Weights of a small transformer language model: learned positions, 204M tokens.
Each number is 500 + 25 x the weight over the matrix's rms, rounded and kept within 0 to 999. Layers, rows and columns count from 0. Numbers have three digits each.

# layer 2 attention query, 384x192, rms 0.152, rows 379-383, columns 96-191
475532485517517513512433454514473488514537499490528484520485512475494485518403547471502491509438529491452458466492442510490571550539524515567518495544522518512514503496485533500489508492515530525533497525500486522499479505466506492504570516476519474538483507514501492487487481529483438522
489501520443488505493473491490494537499505484506524488518509492475504532463494502500504513546512464508510514492516471557496482477486498482484502501497479506492553493492509490483496535473491521514504501455507499486519461509491514494510508514484495503483479499513505495509537513485504513487
497473470520481525485453471490471494479487492501552513510511454470495451490455499504482549460477506498485465485478480497512498517495539509498511492492501505459550481469517499549485509466487504508512488536501485502488499473507471475535532543506529439515520447549522466474514489525495464482
439451524511476500483477473420483536527491493457480524456487546491528513459488496522525529511536474490509535532555481481490521490496479542485510506476517486495488478529510529506480518500514527474478516494460502505512511477507524509481500536448478470491473499478522456483456470503483512465
481513530472511498503564493517579468491495501508515516473512528535470500517511455512508495513477484482547498466550511527472503494496483497523528544487512532545507472527496521488523524547457497488491512489503514501527527486496441514543472428571518521478545508459498551518508506427484499509
# layer 2 attention key, 384x192, rms 0.136, rows 379-383, columns 96-191
451519458473524505487449483489486476516460498514495498519486508479471459571533473511474481527565500555497486558514479514497477477502473543533488495479482538524488493486543469505465480478488484518489488486464448503496501495511550439500473510527480494514485477475496486557463505532534470506
500488490512475496508489511511550520489486504509472492521504499515468523506516481498537497508489464484523480493487506507492483491458471494505502515489505511505497516497530532512538492491483519506502488499516452506507517533522513471474511511533525499509525471492500499525506484520475482505
486523496515474532514507473469489509473483518486525494511535462522473528525504498481538464512505541510470437562517484485529496487484469558537491520491465531510525476506522511546528454476502520518478527541516463510513495524512515437512483489467483552505505461460507472511474512522491507499
453509505527490464470519517496504523523472529560530521465463497474462512468505512486494472499483517468478524541460464534533519444514492471432467479538485509503487485562499476490521439472523508467481487480492505466467538459508510505450499510479504463514581471470486526465501496480473508496
522511542504553482492508506477561444517526534551456486493511531490493475555480542521433545499524509460514551391497538512543573536511505491511499483490519486533455517467499528485505551564510473497476492513516534521513526492463503527514466537522553496498503490522508490530535514516484522485
# layer 2 attention value, 384x192, rms 0.141, rows 320-383, columns 96-191
537503514504526522509478488518482523486496506502504475518485500485555470471489479507526498498435464436535500524503498494510523531487469507516507540508463517500519518511481482487518485493514459485506516519524492509519515503508471576517502510509530525486474547498515471517510512502524506506
493520493553475532505506477475514526488503524491525532525501485477496533509488525506529540520472439519468496451483463487510486503452494479524504516508531548461525490511454487487510539498488468535537477544506429501521510473493499454486480457460479468503479510490465541506549517484487477509
506481502484531504512504489513516477521516480482516525486478500485475479472503524543506526518504507474494509505520493480507484538549493464525494514503477479522495499485471509518491512534437501488490465478490485474502465499495506491514508515528528536492490475498501497490502477517482493490
492511505525489479487474517489474474475472516491502574493501483488488540524513517490493495501482491494503482535487541475470465518501517507537527532513526445468425545515521464487491511526539503509499501525510489557499520525488506499503509473480474470512498502477514502506480479499487459476
481512481484505489481468472484474500492518458501495485486482511490484496458508504489485504538507525478467499528521549545468512484504517492499505438525497487486498441481485494484473474491511496523509536494476486498504550484466498513494479546513457555471408480507498491463500494523502525507
460494485465509515493506444484501500471511456527520475465498486506499465483506527536540500516504498535490501499493487491475465497558469498511489528477499467522559479483477514483521498513473488475480515448468473480528468486466487494562488526495516516530480492495508501509484523501488479457
470513477495506464508512519488519498470496486511500514483511500530462525486496477498535482494490528492457499541527520482489481460495531490517457536479518491511458489534507464488498496512488530476491514522519493526473533503482519494498536505478527463510495513506489500484506489522514477487
542530509509485464514510516508538513485483511506483503516482486483548560478513526469470544537480472527466504496488524486520457508546509478528520462523518491483457519471510479487522499487498522507495460516464518456456474512483500500415517479510523533536498439477472527495559490499495452505
501501488510486508521523476497502491487499508528472485537478506529544478519471497467504462508498510475542465490491535555496511508454514505509478479491481511486555517481478433500500519497558480477545494492531524504523502527524426545477527496506543474486500516501536478516494526508497484472
521472519528506536493519486474530496508518493473517503473513479484531466482504445505508530488476488476542518469495502459464501505491501458566520522494477515492477580502472497510503505478521497443477504503526511492490491516492496514452482489487495499511520486540527486557511491495479497498
498503503522445509458493493492493546457508510451505485453495516501519523435515469478565500479517443531525529541487516507487504482504493487495531452474551482486487466468493492479492456482523473537498514482496482504472472465488520527503516505491470512499467517508488498482513521500502493510
483466492506515517503494477486497514514502530503477515500499500506527467506493481515470473489486511487527500465497506492454505505441483472490479468509475511501478526493506493486499490501491495492512522483458542492505510522493482543477496481511484511461500507510519508516527487520558479477
501510534489486490526530464505523511526530487480485525501514507483486484481479508506487525504495497524462536485529492501498475507521471480483492523510481531544523520490464469490487507505452519515516475500456468533501480491502520484469516504499503503511501490496495520489497505464500475510
491483493502517543489474485527463539531483482490508482504540508451538459524532511509427484508507537528507488419490501521495508548486438514524517491494480498490521523466473519518510494508485496531538522482511541489517500507469495491488511489505492508520508475484519500510495497450506534504
499501505457496492541477467517500503472476497487488486513511497530523515507496515464512476482487528478475484555509546513459486485491523523463469503501485495484471529508480476498478495499534524542500479504506510538509514509523501483506507529491502474483482517493511526487467521482517542494
501495539516483481483515544475483456462443544487509507529524519500487550481502462439535490481491474532470517506470502462498480467511525489506494536496507491493477498544548502492540496474537486487477483492504480496472491488529499482508501493466501503493510534513485508484516509557481532507
506502540503511511490463502482513482501507496512483513497478503496480527485504497516462506483471483491420498537529498495504485493540524484472466517531546492521431531502493460476504530504514488485502518507479459531507519481487542467473492539528480483495505517538459499486459489506487506522
518506523484489499500476510540477512497522486463485425460503531486516481513469458476489473444507514551497518502517554477528442488481467512476503524523502495463506578524503487537512495511476527502514510507468543497516520523471492528515486452521523511495549529487501504537495536526512510497
482459515474505526506493490507471530493511485498490500522479492465511474513488531574531483501528486492543520474506482532508518518532484512474545477503494526514526479482470529505490483512474468539511461503487479489557492472496487511523455545535511518483481474497516487470482514489504525534
538497525463533509526502495499502514540494505484500439534525504552483495485486517496495533492494490491535475451483442532487478532536516487495499467516499520536529480478528501522513525506481475491487500505502533446484495505534467491467489534523511508515511493516506517512497477480510513484
547474523471486501510513487519476492508504540514474516466517476529537469528479454532532566473445482501472511479479444495502464467462520479534518501458505518494488562508482449508510579527526532502502489537449489500526495516535535511478520498488497448532513505532533515522506485483526468461
494521486523503508493463463490573500513521495503518516475495498475496466505506475503482498492475465503496452480517462479490528520468469487502496522533453517497476520500463488542476527453473471488529503490504500517484492524513499519487505467481480467488495521522504524516522498473468482507
524528485540522498475493514478500513518506535483517498485513509476462526511510492497492536502479480504475507465465505466523501528436485464576539512505495511443487527500485531487512526485499474534511507497505463509525515513466544488516488476492465507511500509508519479532502508467489540476
487455493517541528479458454481481476538503449541496492514444525525519490511472499527470517526548495471485496517507516530497520534475523520499509484515472499527516452477510507475515488450510487542547485494530470535559548518553466489489492514511486512455423481481504479451502509500506486537
507500522497509526516477443517508523499514489511502481495492478484582455510468539520505535477486460484549484464515454495524515525520437510514522502503499511498529506486465516537508496491451508496537507494516524504504493520521474510485519502501501504532481479490489501524528509473502500515
508504502481520483491508477513513450518525482528527554457462495530496486493472487491473502543447521461511529553497542462468495504471500500507503486489477494509488567522479520501457507507487528479498534518498510538503524523493478523491540528494521539491494455486528499505499499506489485488
502501531510469525498525516520536486492490498535506494480489521541517485496504451475468513506505508519500527524499498490467501476461506524479518507504501530518479548511526472475504500471509514478493491478471498526483470488492487494511554485508510487477558506474502499476506524501521454499
525509534484480506485506492492504454463499506516559471519510528500444531495479457439494490538466489540503495474504484503474493504475534497469523498468490527488528523493494490516492471498547495493488491472502484498485469509493461442523512534461544503483513501510501510524480536503443524544
481533493490475469498472512470502499498471488509460510489455521474511516520483530472531485490528516519486531543478525542521512514533512470470479474560531490500456534516508490503498525490496503477453542544496522497482537469535519524445480503532469470502511496532545512502471484518493478453
533500486487548494473503518519497508489517485500538430496490528495437507429509496485493496500493512517497522521482496500490473479510551522436512472503531555485502515542512529485483534493481506484478517489512520483521533472433511474513504519530520571487529496522457497487504501522498548493
526471511483501486519492457527508470536516482503480499495574453499538444491456481494450513441507493504481474467496521502485469488529542484495495501495489488481517516494489506498469485510502553491505488506505490471512479529497506472476484531510512473510502506521512517507466477510469509531
525512522527496530517509513523493494485491511505516459484512482525512483463479469458507551487501472516515500502536494488510502466484501544504492512447542504505499524543510487487519470521501486494490512506524480492517507474488507463541521483492560504518554557530494478505479496480486478512
504513496474504491515450517504526491522476527518515494542505510507504502565508513486464459491489537504514460469508478540491522546479499497477495492510467480478455516494475494523463507489515510492528532474519552521501504513539476482486518512522491457483510494493506528508483500495498532497
513518487509482491503506536464491503470486516511519535527505482480475529505511478468524531481486481526523492545517489496507515487506551490476484496472507504477517515520485514501527486495516550481462474485497496531447481492504522527485486549486530543491500505517480492519471478494503489544
521494510497512525505502477486517476516534499531494509505525452496504468539482490487498533461500491501525479497527533492484500486464548503463500473472481480489507535485481502500490487495499537538481473503503486527561517507510509505493454512462487510477491483538506489538439497503492538511
509517481542470528467476533444503486466521506521528536479459495489494531496509473508531527504496447524514482561526487487501482471481542505508532512517538503458500510496497494510520510500546541502500528484487474565503504498492516547504469505494504496506487483512476475519502517530495471492
496487511525497461483512502494494503511529540500484490524500527506472508509500513499494476515498484489494517478463489531511477501511494450505511487531495524494529461486517507490520496499526455500537467488488497458464485477499467516484496497525480526500481482496465530507508505525488526503
491505463543500501480507537469499505498471542455494425493478514529474545455501516473582508494488484500507522488458512524472499521506517509545489485495517500535536435506516507488520528497502498496467490528521498461477505478513492524481501479467453515480465514508511526497544484528490498470
499506474485515460480543498538508500488507488497513520478543503463476501512523506504477534531513473540493494529495502487475447509505498517479494506472524464500483533501483501516513518494464507498517493503487488501495490521477511488512544512492526531531492480462478499525503506497489430488
520519494479527469503500521504519481474466522518496445542498534529502531474496520492531526518471511493481482481511473516515499505550546512507491513485481496531489440501533488478507526491484484483453493497506484434508541519498471477490509509493516488479484532528484491465524489511494506487
508522429484522439466503539498456496499479533471505538501550506513437474512499510503532473457493505501475481520517501486495474488460570471506510515473499490502489467502494497518498495526498547518507482433463529488480489521490516530519536488497510512497501477511498476492498479530512468497
493489477467517462525527475500473493497516478485498453484476506509476506503504528513544480511506533479453526563486542520495490509533550511435473471485521525514489476508515489478481564496519507510495497516517474488495513498517486482487530523507524492510489517486460519456481515503520502483
484504495527491522463454523500491504495485509514542501481516473480497494520522492542494476511511486520477492531516467473493471490516487499508499508521543486467459505508521514502510509507547467502518505525482479497545483453494520506542457472516482475518499529506443494492488496512498487505
492504541469501536508477503463552454521558483529504435471487453510511489483482491567487537499531481479485500537519486515496469512561528471453512449537530507489477481475521498505483528479515459493494530493493481494550535498514499496479490497538509466521526485527466491464468523492466517513
462470508493498513549563532496487479530483492462484510571522511530537525510501506491481473510591581501576495471484536522490496485483537507486486484509482514530509503491536482503489513490519490528509431498545499528515504498531454477497512488507475467491515469496513510501489494502512518475
489505545531487491462502526509471507521491503473532523532483528488478490504490509484505503509504484533510497476539457491508555497496501537532508558488483514518547484549503538490532506491491491496492485492496480483471505471513524467535529463496513541507477529487484513480562489508494492531
488512458534491503494552493514518497465484483535446522510509493527491484457510534481480458471482518472455501527508501500503498475480470474474502491511522485514531481512495492494533479509530509482535489477505501514470434488492457549496484550518518543493512526456509449503489495528511493508
491488513432499487496521483539466493504499495495452481548514510502499494496494498539485484501504556491483483508469462515494442490503487485468471501504492476484518480485511447492482520535519509527516519484474490501535508534467488484501520475522511438507458509467533523504472525508503504529
520493496495519497489491464534496488518501477478507458472497512477541478505493480501522496492537478470573520512479539500511553561519489514457473450479471450485484559488487486526497541461482463505446533524592485471536538509512485521516533475506509501504501528542500485536489500489491514466
504502494499516516517492518497522537488485510515531501498517459502545501508485504499508487452498507485535494467486518504494521487495549531492514485489492546438480500514491542492486490496476540486480467484513544494440493511485492499493500524509508527478538472487492509478510495496537515509
507498476530482489483501471479502513467486495521489516477492506503468539520499521475515484470464478469471484468494496497514531511470516498498493522488491512456507469493487502507527521485513501521498503487512505512431487508507489502467499521504486493480505522470517479503496497516528522455
512523482479495544488496531511498532472476481516496443552522494486525498454486485505522518462488521526566508485503465515498464489472512505486545491492516476497513515517476481482501455511476520465509512494492534482489484496448482544518480510499509527469525518502517479511520501471490505527
506488488485508486514504460517468495517521478487475516470495490504528470505480524527481487467497497473480530517474547509499494521522474489499493498513515501509496522466485509515495499517470536505508510508504516488501492505488473551485494509508517518501503463487502493512506486500512475475
509525493488518547529490505475513494543501477508497505529503475534476489509495503523513513487490546479504493486516504514496527485485559542463500502512472506527487465508514520477494489501480496489454487525499485490520532487501508480499442532483501507459547503534551491482493485495518526497
470490507516486462462529520498511457474508510519495541515509505492483506493467481505563529495508469483496488558526489480501509467484537490509477546486509490511449484529507491483511481475536500484495465522502434520500538519548491500536516498451480493457441528519496498494520482538465485526
474480501491480507508522469518472542525516450472503569475531486474528469515513516534494491504522549527500511477551513501506489491525457478525499498494505501523501521501475499523501480523482546527501489500456525524520521481483546518500492497500490523527476460513540503488485457477521488494
491467493523489513457515540484497496495495526496511545521524498490492514524525490472462513535508524514486488497558498483462529462472474487533460511484486520515485518517480490494498488478522506472520500500486496505514536472487521464527502512497517538498472475533456486499488480505531526551
499513481505501531514468497497532516503522448508474534458493486492479484470537489534469486502515523489463512500535515502523497495533487491478513485535511478522475489473460488521495443520463543472484506495482523516480480483451533503476450538547511516499500469527517499508491489514467476517
516465549507502555515521477496477498521546492512509525509491441477517477487480515548501525507501487502484545509533481497488498485529482473490493485488512511533533483491488495491507497518527494516504475490480472480527486470501496489475453507512529498515487464494456511470487508504524479536
537462492504492499493484457489506509483461488493504522499528516463508508512511505524512542510501432508490473488491470494510480495524529462476509511517547517493502520480521477531541539488480488491458508497466482446509495484491530514484483496524489481535494520571537499511495479512477440480
530564493483504494516479468519496504493524446487511468495492499492480502427475535453520523478490482510551481508523543490523491511526516491501517450496505476486525495467468505528485497515479528532462540480519482482482527517475497493490471528508562527540483481523511516529477487501489533476
506493528490501495535494503496525481443472481513531483511522455526542512480499495494517516457505523505513453508540502483471450460553517512454479497479532549505460523543508441521501523486510536467490488519526505533501511518504508468482521531496568449552502496526465527476466461485487499519
464504530505497484487497525516513478500497528486488469492455536553530509515488488488492507541516528486543519492482463486506496516524422490551510511525506462474469527506522513515499478515506489485507504513507576517506511508513452497503514435516460477487491501496527509523553515513466486490
549512517483496468540504531475529478540503533478475509522469487550489527562469509504501511508478511469486513518511494510492522515513503492500500480514470529526493520493510486512491487493510548466492494521522533523484486500542466507452520495501515492472530484485495526529513486508484462498
# layer 2 attention output (transposed), 384x192, rms 0.144, rows 320-383, columns 96-191
474485530490480515535532545485466516474494515494488495475515503503476510506500522509512470489547538515472513490516485508516481504536496516490519496525532474485517501513509513511460506514488550532491518508464495496474510472497515467508506507510467485528493471473503492469524461512519537481
481482521465478483478464533521500495533504515545462470499482514494522499487512492530473471482515511479539509542508489500499465509505490505481542477468475483561476506438538518498528449479506536471493517463499526463464507512500529544487470541486513483462504492502541457493480515494508512472
493514495494476486512510514472450531453462493515480516469515502518513542510512444477506489497535511535501502492510486512476495469497503524511471511491524484464525536512493486509560472495528480494509528494511541515507498516514457515525536478482473492528501546511492475491491511530502515514
476498488459506504497481478463543510497520513501505467513506520490488485491471507502476496482469500480503545472507499511509477496482502495477505445479511547495543471466468539491511473519492518480511498518495477462503521492526526523483456504507508478488500481510492481479506506497518518492
549504493503513495525520514515486509497468505488494518517497475524501514536524484473518511508533502544526456486518463468492522514491491518493451534500494498528507542517532509530477544490511512478478495486502527518502469500493495462510511493526515493527538529508484493506516524488533498488
516498514491502513513524548522478505525494484505468509492490495497518519539521491465508459455514507465507482487542486541507526545474515480480473511538480516480470521554487516518514510531496505506503509523526511516482524490505449498455538495496493538498522510455500511489490506499466480561
471513501498508497506477462481498496530497500516513485507492490503539474522497537493479514472494482503514515474514485523489530521476499506530527442509493527495503523485496537513486495507515458497505451514495471485532488512512503490470465483499503502483495479471517514496473496472477475521
489474467493490491460482494469475513507509495470504486501508486518507485534500501547484487500500531488514537512471503509480512497480535523499477506488483499488534497468476509512468494504494464472527505494526515528519512548561517491548518527486487466494504498526517459531451491517523515501
481488491506488509501501519492487501504518508499481500497526518472487514495496498537510483480491502507475530498471459484513487521545454490468510507533517487497461495501495486501508477539442517513445502495483484485487563487510527488504492507493497500535488493485507517490508500490508518503
472518487473523499516516518520479516496500504496490493497493499515515515505492557518483460513487510489454527511477496499509498512505488530447499491502477463492505460486492492512527472512493492531524475503490505506492487491499471497533508545509497499471478508496513529524487490516508476505
515492478490515494543471505501482475520504491481477536540493479505517482567491552502466502491508539479492459503504513484499494497452513504495459503520467517553494495499524494517470528476480509472527472475503494516505520492495500468485490512531526469520514489484524510518483489502510509492
486536493506519521501502488535497505507521496494510504506521507507499531505494512470514486506495489518470492523470466501523504499545486520497487526482499483484498472493494487507518476498536511528482482505532480511482495474503492441522478540502512490507482502519496498520493529485464490512
476502476509501493502467529501458524491468524516510484472508486518517525478515470513504498492518501497499488521485457538476487480482516508514495481474482504472511485468519478501544491491561463471510516462561521475521485531502482500504527489484520533488489518500499459501476497521464507519
504488500488504523494515533513532470513510510518485489511496498506450530469456453488524477504465480528477504561472502480532502446519529473420492494489510478512490475484508472477535493500490534490461512524475486500475492494512491507522497501482501493504481522501488504492519519518521497477
501515483563504484513492521484457509527509505499515495507486511496480495489518471463506527512528488515482509482505453494486497458492513473483497511504477503536490485464539509523506520471511477456507523477500497497513498498476511506505508453498499520507529502472435472479516492477473477512
522512460486517491495481474468527493520531464502488504500474497506524484516488522547506505527478489458517518486494528511494511528495511494506503508510504485510491509488473519508452492515467489502548494532500496523515507544497507530495488471523484508500503468494504506529512478487527476500
491525484484507462510488496486483507500488509514526472509485494484496474501499496471508503512490521488513513487491487491483503506489517520545524465476476532490517497467513546502506496498512496494519493521502512502505454540520485504512495476480502505505505479497506485514506479470511461476
478523453493511495504484494457517502499513522482519552533507502521456489468508517503514522526525461490483494489484513519470532472537534478509483482454508528502464457501503471473496512482538490487532497526543503474508490492547541478466501498484485484495480474481475504441520505518469496530
522492529504469498523510508541498509486476511489511480476500528518459507486519477473476523496523520505516467508514502505490471475498487525520496515490494474502507512511539460469515537497519537504477556489477522506483490474487516510500535451483500495503499523485470483476526477500511533488
498496485530480477469532492512474501460536491477504532465457491465519492495520446488537494541487497498477503513483523450498535477528523540497489544487482465444484495516479475518488495471503504545513514485520520528505493499479505502548521482482458517505502495495456453497508491520475497502
463514506514504491496508495516490509477525497491503454515471505464488518464504535478528487509505502493495497507510517495485513526542481556486487508525475515478507467431537514514519454484508502520493496535532509530489483495447463481516495501536508514455492466488470492464478491479460497488
471495532487533511508517522497472496523502524525497505480497496498511526481479518518493460497482531489499525504473484496523472500503471497488526472459514499511502477482489487466575454526516510498486486474507473455474491469488469486496473558485511499482507492522556504530488476498509498474
490494528461493502487493493510528497504495507536488494522479489508504514484467512534495481509494483496529510525516499475503477498503517538431512479476516500564508501459495507520501470505501559466505496524468519484473488491491473512489473549527490489435493495523507513485504518522524481460
537500522490486469492524544523520528524491523487509492456548454491489535512521478482515493478508524508498477494489452494501501499505489505473473516516499498471505505518515489487468540492512483491463530494455514495468468517438502476511515484501516529531534523529484500529517465465533500501
484497503508465511504517564521469501502480517488479510495502505486462517484539477493500497502530512501475500524485520512493482493519509485467498509507475495498516480492529461500518493492506510523483510491519485487459493477495508495517510522486495497516492526490515499482503475525495538472
477505471541481513536506510489483545469470516474489485517555503512500497509511535476508483468552496521444499474529468538495483488538477488504468528528516511469534464502518476530543503502523467492496478487513535488516509485498522481517479518523503459505487539526499487469511515502493494511
486487490520527508489474479499494510514507514502494488519549480496509505517444565506504460477480532491458497503478469533516475511500494495536499478529495510486487462478475501496514509526494469487501495517527479487521518524512500463483476526487541501502469484544537507550487480456466488509
498483468530499469520493498500502516538496488486462510503506467504539482524481509534532482502507479445495516476492489491495498494510473495485470512531468486544463476483519476507521534522461488488516515475522506495503540496497504517473508504518485514491536492497512518484534483485509466465
537508483486514516514524474476527505470535491474556509489491512518465438495503532482467525498477476459536472457524515479497500518474489533555509509462487533466502483520477502474456495515506505537537463502494470534488498501498524497514485499504492504496496503483449508509505514498495531526
502517496517495473491513461506509509482517511500480561528505489541536490557521530492511520536512481526469476485504522462477536474513515487558503512504492444518461520512494517554473489460521467501511486512506554535508440524524525493510484513492494475486493521510527493514520534493506434505
489520443513497483475501534490482524466480508461498493514473517482500539484536497495548530561480486481509543521475490483485518514514501530500488515511479503501503501472513440517541499505511452512495489492526555516521505517515490500492538495492500545493493504493475496516515495502514471462
465486501504478472489490483494524502496514503525461495526505476491506490524490550523508474491486516476474514508491507496492478538491498501527542450538483540499487494484499512510482526509488497508487491525495510487492497515509495500467493536501509492491471461481534529485496473499488497471
491517486530531514503520485511502477520523485508505508506490506483474502441485458480530510515477476500491524498484505447511510475528515488478494529493540493522496481478516496503555486494467499514488503514485474482500505486478488496527477497477487525526509503517479504511527527496517488469
528499526475523495508503469495533504497507480496490491521490499516511489506517531542497532527510488479531513439514539485490517502471477521507508491528489505527498508514513516511451522525489483513510517486515498508541509482503522497512525493523498503510552499495518551476513510514513540461
525515490520492462484503512527479506471476502487489485516476521491489507473556499517471521539520483468515505464479483481481475489526465510482482517493476506513489490507533481512509518500527500491474529473518535472482498480460520503500520499526517522488514519490469505475523517487486485477
507499541438520488504489476517534506519501503497479499560505503497510486525526566507485493474527522465525503426496525510492514542487474495494470457502477504533492488511507553514472502506478502483517475499522493466489505465512525476479508537519519489493539508502556554486514504462505531501
494517474483532509502519491525480492520477465479516512501492505480524514486499453519526503518505508536477473530493491474505530517533521509494493531492517463508505519498501483496537467495471536501494520487512526508514487514497489511512506497498471476519505493505497481534520511518521483474
511493496524497504509504482503467509491534478508516545504489502512549485556509475493492472514498521503491454535530472469503522465475530509469496537499469488510466538495511518523450447457506500511514495474471537559526506527485493504521494510517501472499497504481449463525478525495510480535
517482496476502498483493498472531500515524514492484506490502487514516512531498517503500518470500491485499515461515521513484528481504521477509485467504497539466508491505475481507515485509527477484488504477534506521514521486505520489488467500502504507480540489515518516465488494509499524511
498479537534489504496536474508482524513522486502515501460479472505519499539493485503521483524492522505521503522507495474500523513487493541551511506528511504472517561496480534502449501511509494535508501546488499557494458521495493507528514487500492507506524471504503484510458474483527473522
510502514485529526513492457479541475489520484508497512497491508489520517498521471505510568524508462538520503478511535493491546478512479536500465502520550501483522543502495499524524482512493494486494495563540499495541500486500479492523486482523493492509535508507476537476501535507513545466
522509485543497487495493513482486502507508500482527530495514511524522490518524484443500527493531501510492463475519466502481516461483499466553498539514485487493489516521508516520471475438502453487519507477495521552528487516461532508482493445491483502510520500478480463491496520483476468551
498505530453515492501523500503541472523533481497478499531462521496498494470518531456495507478500520491513489475499535518525521546502531472512532487475504516512505494528493561498509497481479528498518503523495508481467509511501504503465497524479498489511502470478535513513538501484522496491
503508469526485455469521463531470512482469501467535524519474525507499460502528503423497468500497542474492500461500477497503511525516510513557488521485479484494488483525495502490515506487498490515512495521490535505477476508483503476503515502463477499501482492490524485510524481462501456516
531499466514504496448472464517520474477528508523479496463528517499483524479481463531465497512432472513475545516452477488511486480517487466491511480487516444449496491494453491482497492507484470483488531472479491471512498540501553535527493439467532528488471524507493460524505514502490473563
499506503474514511509505490501548487509511484529496462471522463509498504494500491535506516500509485509506480523498534492503479522473482489495531483507517511490498511501510500493475500510507510518494512508495485493486465530478482509484495528486511487503497491530527509504485468521507497487
499502511467491531524448519455479515493484520496480528513525517472502512520477478545515513499505515517516519508465475529512495521534499505533483494508509510494500515505468475510509492556478513495476494490519506468541566508561533480485520491497510476554488528504516530525514510516501533468
481497478485501500495505483476503494477517508484528508481506490489495509497471470459534509499467457504511519489524509501516534523532509491537484486495519526483493486480488503486504496516509498499494499521515475512488507497512519486494484478495495539500524480481478463440509491500487485496
513502476538493492514519528468475498491534520472488544485464505511488480527519533492449508505479512495465482487511510456503456452499459477500545509502524522515486488542495497475477477502490500508504473469435496543457479493482525519483470487515493465500481502465509513476472500523503506511
517496508518487505473495479524513484488497479497477485528493527516475502483519527513492528537496470512495503507503514470485486469483491508495534518517488453566501516494512468521473507474483481512497506519492492509529487479499508492517498516485499479485466512540504510513504500483498509469
513528527496514513523480529486493493531507506506511518528493527497518511504515480531522507524513479518527493513495501481488497483508490509474487515513487493574494541491514518533484475498477533487524495495505476514514520499498486511510503506516488498524515509530484537513512532503483519487
475467516473506500499507447503499518484505501490468521492494486523501469545467518529493484519486501469491531490510523473501521511523512556518441466510480501496476479482502499501480542538500513545477509537506495486533512467558525450511492526500503487494485480466493502481505495520510509471
495507475529488509534483539474479529470473517462510520493524521488465511499529481467511527500532518527488480513513488520490501463523504490508472518487501508471522495526507462495531489479518481481504494476512527514517533490524517492519513473506474474530491531482471486476482535531498542513
526466536522491484475513479520500513457504498516524468457474514511489462490500499500469474517490502487539511486507478491514465490489452554543514517482487477479490539540494492482463565509529501530499518495480512479520488495497508513526512476491514518465477499528449471498491498453468488530
524502514483541503533513468487497528528475501510508474462505498504538511536519533513481516502495509491516499464531489525488490557496460525512507463536480528502554528500523503481494498552491501523487520488492484520498485497462489509486466503542532519516544468495503550503494461466512506474
498516497486516519520475516510502483497479511509503465494475504520464510478509486482467519477510475532509483512492492526490501479471497521473489464468466522463519494494533474480529538507553492498483513484527488469494476502500484491517521485510526500487484534484461498490476524504449513533
491514516509519512519494472523521502528483493541504458510487463508487506483479513516493492480490517533489496514477500495529494517485491505488541456487530503500500499502542514486515515516507484513458500501489490485491467529515486505495479496506512483480504513522538555512496490472513481463
490502499473489482521470514498460501472442522501520486507488489495488489517483500484488508483506514513531501488489482503474514497465501528527475487465483514503499525490513481481530543505528476497487480476496512476539508502555462490525544511480502506498501528499488506530478509475514511501
468522465506475451486488526533463512504461484470496480494504531510511499495552473454491465496548529497486463505476463530488471520523496494520481520492467471473493475513540490496527513461504480487503522485519553509487484522490504509509558476481481500518484524479511454520500497495470494501
532505533456496490500523533495509487485550499475488497478441493492505516517525515499506518517463517492540526477487545485498516526486462544517504481493462492462509519509452529485474489537515516522530475510537488546472487496514492516510516518516507511481544495486488537505482469491521567501
490491475505489473505517512469476517456487529501453539518480510509516496552555491538495507541543478474514518467491501482456492494493485509471441510502494498520499521524503495538472527507504494469522472483525536496499493486521505517486543518511473508497505535462509467454517547547490505497
443513481532493475487499485506476501532530504503477492526450520481505489506527523491483499502476497490465571472463504508474525514481512477527551456501455478486501480466519539511497502493499424514499482500506505479508476532508513522476503469474500528485474492463534488512510474460493453509
474503474499475523533515466501500513498489490491524515492537466475467503471462490468521480464487483512442477529529512498496519517521558487493498491489508556489528454470482473483519493488499500522493493524475464488470513496508505485526488553495490472524493480482470492489481474525515501499
461500477573492506517489482495450516462494497499548487485535501469492489427532459485523510495508514512476480504504482495493509476507513500504506527480509486492512490489517498511530489467485442517521491461489509505530518510477506512540525486483481481539503515512457482493471512504493522506
# layer 2 MLP up, 768x192, rms 0.192, rows 0-3, columns 96-191
520478478537507499467447511470485507525499564490483505483527477506502499478504543466497544478503506514529498496513515505487549454506465528541522524531483507504541490484472463549512450508465547514524476476505513484515520521482501481423504527480528569486460483521552510504465500475524487442
554478533480520492456514469484508498525521503466513443511547533531508505530531523500522485512523461497510507489444483522502458480502499510498510489518458528465502476462480537475496499519467512451540502476525507474522487482481509486489485447517498432501505526498511438477517477456519534474
521474526401460540521484544509452470508477545478531495446516468498516529426509488498465477496476471490516511440488521468515479491517499489513513521467542495521497499546451481477550525528500485515502489518499483497486506501542508516477503537549529469466500501488518506524523474506453544486
500494500454475516486500516523511507503475539538524508550506461489533495526502468483545486478468473479500492515489510502464484498517522477463524493502535524517533462483487503478519497487508530490506538520543463479515480542522483489552474496501500471502545458517508512480491510475515489543
# layer 2 MLP down (transposed), 768x192, rms 0.156, rows 0-2, columns 96-191
496538533482458482500500494509455496533528460516517483451473538551502546498497505456568516476492479554519493468498489497486498534509476445474532494487496491505507489482452533527502520519529460494507500550501522522463500546484531528492515494508517455526494519514535458481452510489508534529
514435467545462495536503520487492517477509512479523482495502481514491531495481471517527528498521481547520495518526529524480456503511506511483473505514520506463501477510513472480493534536510481544506523495513477491513493480509473524472459453489522529509516520523507525517524491502516529518
481503543491518484506464504504476500494499515514446477537524493517544462495429556488494498496494521512545513456542499488495510443500510537504522501459470492510518508564513482518488498528516503511545518528509537456503487556465530520496597494485487511475488489479487496501539482483462506456